Weights of a small GPT-style language model, trained from scratch on English Wikipedia: normalized queries and keys, attention and MLP in parallel.
Each number is 500 + 25 x the weight over its row's rms, rounded and kept within 0 to 999. Layers, rows and columns count from 0. Numbers have three digits each. The size before them is the row's rms in percent of the matrix's.

# q: layer 5 attention query, 192x192, rms 0.136, rows 36-52, columns 0-191
# k: layer 5 attention key, 192x192, rms 0.132, rows 36-51, columns 0-191
q36 080:470510539513491499507475458487505499557571491549517505460453486533476504511475524520512540514522522493514523466519468522496458522544482543474484498537432497473497527476497501510518478487504476492508536513488506537498509539484474491463499485515511526418478508497500512540528527501519479491471489530498501512507507517517510467516495475497493501521522488523505482492534514538529504465506548538459490480464493505531453497501529489519463478494466503492500510522533443512476490502494493489549531517489475490555487496546508463495492468499531515486495513487504527476483461520486454493
k36 067:531505516505473542447466510456492472545537554513498502474469448477456446511437476482512502523476487499450466492503505519532518530500499525522538425470537522491541487502484507504517470506484501540517477483511499512488479517494479494490514487513557482506526476460511482502529467482528453517492455511477522498472493517517468483507516518513502518504529513539508485480517497499545516475519523518463518495489545498507491488456491510540494543513455481484502495496524493512489493510474483544494504515518501470548492507518538503505501500487517525490510517455482526464544492524484527458
q37 092:522486494489476493504524508533488516516464459496508515484567470531513507487485523487483477502517487481518517500511499503510525502535496545523531469504487473533480520516508458494557500487492503494546489500483495489545484525475475465550541510513480477518531477519491481458475493494463496533522484479467543478467450495488488498498522530485510468479516489496458513448430486469471549486499516500482508514490566553504464474472532536499499446491466523461546486463529513514495482477496525540514469494516550494538502484504522525521504508492532515497505509504513490493486529509470532472
k37 089:535549491526466459499486501492481513498525500520482523505550457509530522502455519510508482501483497456492527517505479524460508482525519506488491467539512503539524473542523478486497481493510489492502550505528488487537522454512458518525482511504504498434464471509499463468508475471474487486503488505460511521493459508507496525483511538517478494507526485462503518484470499502466532516477458519489484520519561505533505480508535521481521438481432486480525507463501507524511552448534502521561475482495519503530486499504512536514519498477506515499511525540524480528470531472524482472
q38 080:474489517572466513506508491518480491512479484488511515515474509529460521495518492502452516503509502508556450491496499548470520480447458512478506486502511488491489522490537497513556512474473473526508531452526478490493500503449499520503527512485481505510535541502534478552440496467543504495514497523463518496507490512498520494520504482513517443461512483472504522490503474480515501497527490522483486474534493504543524510476510555464473504462498478494528485444497506493489531500498540470485476526513501533488526476514508500498493485519508485461523515423548505494477542494548517465
k38 073:491511496502501545467490495506486477489517489508525497491501508519464553505516524502460528477507482530501490511483493528494496497503456543512493469478492508524478471472490480533523473471476496528550521478497491526513506506497479493461525529551540512522506532500496512517471551495498510519519499533466515507511520518512494473503486459527476503514483504485490568466532447498449495471504480512486452495529483505563512534487515492456472484463540501499502453492482516565480489487532542524508461516489479484519507468572511498533486479497528469497515494470524502483466576467505488483
q39 094:450483491510483530502510503538505466534507525503487517474538505508499505484470534493527495491476500501471511454460465488440503500480431473492490474494503514502478516520514509520472529539515514501523510512481497512504493527518499510551488476481510505517478518504525472475458537471479529487519477521463513481510491494541502519520547510481558458475462516503522513526508497464497520532555476525527482509469502498479551508495529505470481529488467509489504507525469487517473544511542499470508451541519495498501535522473522428470487484513535453463525506456475515505484533511524522462
k39 095:463522463493502472508519517502520498535462532493500494474546504477507490485495556519492466471462487493467534460466483522468504470485497506487500484498499563515460511512488524484514473528473478518528518557518476516488499519518495509509455469481528504485483510493522503490464552485463505490504496497501488484523461500501502450493563507481520499505503513493527488446500505454519431504528488548500470525489514518503487503473537482456477505522498496481506483516476502546510520495501515468537511532511519488519546522520489468482477495492556502532563523486515541490469561533478490485
q40 080:494509518493485487542495519508494551477512471478494472513500538463455506504505496506473486496511477524505469498526550533529546488517452532468513495479476554468517528513517515497515517522504459485478486472536483486494489509486499521482527491434503561482497517494471521517476464523536471551466473563501499507497518512485526532536501493476474499505494491492496539495535468471541515550472508508502478496513514513513478506492480544474503481478464542523493473497474471442473501546484508487509520509494470553544465468518474485475503489498476518511486492513527461511490476549459487507
k40 077:505499496463531476486462505486499512445507482473522504523522463489466483527523526488403506500559493538535495515508523536511552510487478520503526479450515538471512527482541508526579483495525451506501500485517469481513518521508472502499543472510502538529487475513529519485478462521506517523507473514505493526491538486512514505490516515498475482493481480495471528493489506476497506534517489504513453488507510518502515520467512525456498490496510512518454525539521497430484484528522507506477507509489447500498480440523532470509513481496461499470503483498550492518517484492477544515
q41 078:484504477484541534519463520447484491490495560493507457532554525501463504484476514515478472493493491531485506497499549481459513510507518530501466488476497536494522547515470524462497485492517495454490477481515510469508486481499492477500484451533482536505482484468514522524509495535465516488503559538498510498530529501445511490509492458503503542526469485521516484508547522517528475526489470529508514504474489485502503502455502494517514515507455498487467523516541530501483479462509536521481554487507514495513520475497476469459483510510474488495510515562483512562541504500451517452
k41 077:500534484449514475539476519511508509484497524493460465513546495504473496518504500528529495501547514558492537513518532516507510509491494502480506467470520498479505495529490520457497531549518480496524503482443516482514506463543486513544491494519473507500494489501490489495536465496523518502479505538521489519493491492451498492516488493469481525490428479526520490529513497521497507455482454510529499500509488515473524499510480464554522496491511549480479501464501554471526478485465489510464500473527510523499506487540539528498430515486505487508510506533475492551497402507494523506
q42 068:518529517490496503478526548468537517506471474453530509497523531460526520481493508453476478508503498506506480520537472521526488508475511471523502495481531479536497509483519516535522512470449521517539504523493498478455449517507490524514501543540486474520500515492521500513502503454526492532483512508526511489540483468504512492484536481538469515449485521500479566480447470501523528493514480481445481523462542511498483484473501544462523508504505447482474496488499469512458506493471526518527456522516512471469502539475508536491522490500476490533525495520497518487439540493528497529
k42 065:526527521481464531512533503487508475491498501496532475511482547472509512502479470530447493525488518545527524491527485516501492498524546478487471512497501504520469552496466531517561470507551518506525499502506504470489450490499521494464470526522482508471498497486549497452494482479483469517538539502482513527501494440483485495510508506476505529454509514498520540509496477510518541512565489449458433492501531508542479496543514482458535483504533463486478500506487493511531503481427508504491498476511496502479536503514459497533462517496493531508477498496502477501459529514507504511
q43 090:538476527505508475499520510471463494486493517508517524497528537488430496453484450503516505518459514533463435484481517544500527486512482484507508485525458498460505464516539498514493461498492543491508541511490484490556523493511496527507481494462470521543454467516479527476538509504476496505531487529514484514487536475474517460500456456517515518520530496516512519529487496516485518480503545465526485513492514488516547480528489500497490481484473513483492516516539548494495482508457492554517512540492477493470521489508476507474531450484515538469489502504448533549500514500525493493
k43 087:448476480555516466509545525547494485495493530555512519496517501474493535518486447549453493485489528520494518489501505522505512478540495495453481459496494508488486488494479529491493505474500507478486535483529481492509513469525487492533433501479475535513487501525471476557521515456478537496507497529524477524471486505527467476529492487497493513521526499465546468493500469490465533471514513478490480537518509459515488467498463499499507471510522532485488478503522542526547459515449503517443474498524481514488486470470531533499496476528497535531470504505498511545502463512527518496
q44 076:538510513521516523455468485489559509517535498516524507518486496466471545542497528454432519469521496495541510536470526520494457500505466484501528489543493516522478519483486491514461500461478469516498487521507519530464494486470471516474490477540530484499512490536485498490496496455520515499519447506522534535473452498529470464517475457475495502500471515489520489421469528499513551473519495491493503523517531532518513505493467526525472480531472490496499549506536473539501513516454497499516492514489465470495516460476495513496540504499481497502486514508473452476478510473507495519
k44 073:481506507518503513492465490458514500527496466518463476495471551512500541465464533465535511484511487488485504524485504489484553493497507493533538535517528458500509500502442494531504489513476497496540541495527508502518521455521545533482510514505484538505504502539510456476510483426499531480494454524488513489487448514506502478458511504526536485503450525533510512449493493478480504451512504506479483514475552506529524529475498496532460504488461491518521444477481523541473524506482498554501534536504512513510484484487535472505487518483505506501476482505480514448478515458469509496
q45 111:489499506520507510550565494459502527490532493488487510453516521494477487458493452532495460474534513470518492481499488540500565548491493498533473508555491528553524495522513537515511477505507491514514536524493498475470521498488471497481482498467485531454470517500530482505490518498515480489494495481521518532475486476508469479465512500522527517510508526506502549515481477487501489495481518497505542486507501457499485456459503552535557481453534504495480491470552486510483514479424501509463500465487503495459499504524493512479524524542508509499467517502492529501446510487471484468
k45 092:500512489502499518542547505526514541505554498484481537493488528475474513474476499519478507509506476501518519474492480494466503515489509502524489473490464516550514460523499495510477502487522457520459514541510520472469495503528502504480521492493447526472532483482508446510477548499527521520456491546511492511447473515513445484499526523514547485520492474499537550524466485497495521474499493513501497513516510467577475479459511501506551486494511514485531482475530460525466539478473489530466480441472492507483500509521470504479509498525450542533466511513481494505463500496511494459
q46 070:514458480498478472512558495509543511522462493520509534473494473483507501522486496514491489487493480498467524482512484506514514496504520516491525469516479518467456515436514498468533491465516492491483491508456461545540495506488485511522513492447534505492511506529451509497530492541531522453487497481483501543508518521535497492521530530500520519459506488497501516487457481489488536456479502486499492464509520515516470459532479494444476510503486508466489495462539488596497512491493497557540482527477504460495489482505533534478479486556495534478495489483522534508522535530499529518
k46 062:534488455512484466536539478555475467511479475538482495498525492522500476504479485484504506500526494445467529460483510512496530518532481503482488459458492540515490527478512492516506487476505451472485498464516511495510535526446482496485524522494491508482474468540510467526511463466493525509473491506524485507546538534550498489500466513547497507442524504463486502540469501476532485514506506530509486505487527557515477503498497533493508505473478457527507506465498468541506533471528525518511489487487518476461536515495496553523478452476489511548516503471474484514498545530526492493
q47 087:481509456535463515489494511473537509468468497494495518487500496479469549519519500503480527446522525495506444454490538522450541517458474512506501460510492476499536486514518496485455501513524487501493517474482494517543514488512501510486528524493505450536541530521512468498472518491529516493504490540448534480474501505494518521516525498468473451476517477503528491498528472466515495489511461520538475466471485495486570522510487519489486472475525507510502475510464513509504529508470514468473452523487520535509487487496482533483553510486534488500576478491488541489478531491534523504
k47 072:483488459532513524502453496489497508494512495514467550514477515519502570483546489533494508489488501494493484483494490454488541496459480515562517478509452519491476497496471509520498496501516503492488482454474516516493501509552537531486491489483495494522514514524517493488508493464522535526514499544470517463457532505484511520538492488511529498486514474503495456483520493497457517485503485527521437488494451533525538508490485507482468507470537490526483486522489526510498506486537539521465454517475478500522508493497480505488529513479537491513528441436460545504476546488543452527
q48 083:533488503490489496507518474498503519494498496472496464485496495500520460525489549482488518446467524481470475491505467464524538466505547523495526514542509478474554484484520487476479509507515488489536468496477504513508502471479478489541491456523493501538545484525498483468513534480521510460509530496476537535428506503489470507492503524497472484484517493533471517507472456458498515528525472493526467493488544506483491492547518482499491486459528485455500473529531506491493542534511508523494463506508548488516476529464513525506477542492522431528485477466488543492453535511518527503
k48 080:523482508500472494528530518499502476484500519515488545514472499530527502515513483532494488476454517483518505508492491529485497492487528471498496509494481532477504536493484512494470534482499502481488519527479526469506483489502526502469470451512476496455499471451496486473524519443557495467552536515464514533471522507535455533490471512532495509490566455523472496502501484507519492519489486476498498481511504537442459495518492489485544460479508453516491520502502494479511535490508578504518487483457544483520539507448525489493461553551521508518499480457466491518474507485514482489
q49 077:505528536522473504496520514562468526519514475489530517488495519501504511455510473546561504514479520527514444477525509470529483514498509497507515516523531449476481469551532510521496484492470534503536477485489516531522517531510513461487554519505482503519501499495485486493474514439507479512496522536495525477533483482487560427518510452505517516516481474447453516536517492504502468489493509506496489492532504498483511496517523490489477464519485490513513428504467513468498479482491501477530450506459536498512494540524523482536554456478500484483511523471512482513506493500486502506
k49 073:485495536483475512511491454476518503493489486503523502512508512453492481516504467500483503552498510526456472480517491516503482487509511519546490489503500492486454476475536508539474461493489524505533408498522476512496479580473492481498510509504539494550479466476482496500537517472497475503512548470499531519488468509536461478537490514497504516519513534520483499491478522512472539498485473493484536484444517493511479479473533514512484532553539520474481478516479485486502476489470500530521502481505495472471470518479542457513562509489527463487498511497549477494513482514544453496
q50 114:548480513504484507530489469497487449525488525496507510543539537449521503516477477512468468560493467529494510532464467535508483505485540521470471498513530468462483486468499493514470564473491508468484484553497485449472477490478502523510509545539521522532540459480488489501502504510549455468529510494499501496490519495528510477476504507504504503469483522466494512508511530489477549508501446482513512486483522498510507503482499481456518476520472480504530503493485510534501533509522532558485469473507508496493500499486498531514426511521454470516495520501482496493508504527511565524
k50 098:550498568485505499519506494487504463495443525482478460487528505481466503496530507483504516489514486508444521491503518550470509479514473536466464487502542459506476510465502501498491527495477480451509492498500467458498467494500486497531490490474488501561502467483516487525518483491493476495494504490530483499498491555463534443480520512499518496473462517498481561485496497495465487552547498465546479515471538509488473475474484512515513538468474483473567489496505541501509522524521532492529468508477504534493508496514497510508461496520460503548516536491518479536474503521493534515
q51 088:519510530505467500531577539505461537535494468538512518448508473511482509448469519545471479474485510532514447462516482512482542535511519527505493489495454529483503493523527518483456456477467536496505497508491473503537500482515512517491546476457528546518547503496507496496538525519521520509479543526474509496455522481478509467517488503500523488486490486525490490507449475516508474510484478509529534503514484502513528472473493498538498470493483483479523439510511505476512516492518509468528468493506464494531459501501496520491488490472495528518498514427528489533466488522526489480
k51 075:489530522481515523504518512487515492516494514502487539476527475480476493507494487512439504485524496533467493486498518540466488554476495474482471462478487550501491516426518526481518471479473523479484515515537516501512556482521482534505493465477547492487489503486537516492504527530520476479510506492461492493464521500560486504472504541491521520498475490515473511514449469466457524484464483536503475507491494494529505502510503521510506488520530526494491513528502467504490492480513502510531485522448469504444490516486495520475484468589536507521540536489510513565483525498498489448
q52 101:487503524456538477518508503498508446482534558448501476468539507532507505459497489488544503491457483514526525501468523478515507442502501494485461494547535485500504505517513472496532471525496491493497458482538475522513510500450541474509449486494464475524509474499540479510459497479478450473504535498530537544527476481488494503498512492533529491515480540486445529501466521488497503486511512518512499512519500481509512469482493522519516488507520526505529498482539564482497497506521502463461486524500514494490506511454544464520519508501463467466469517536523541500468497454491523515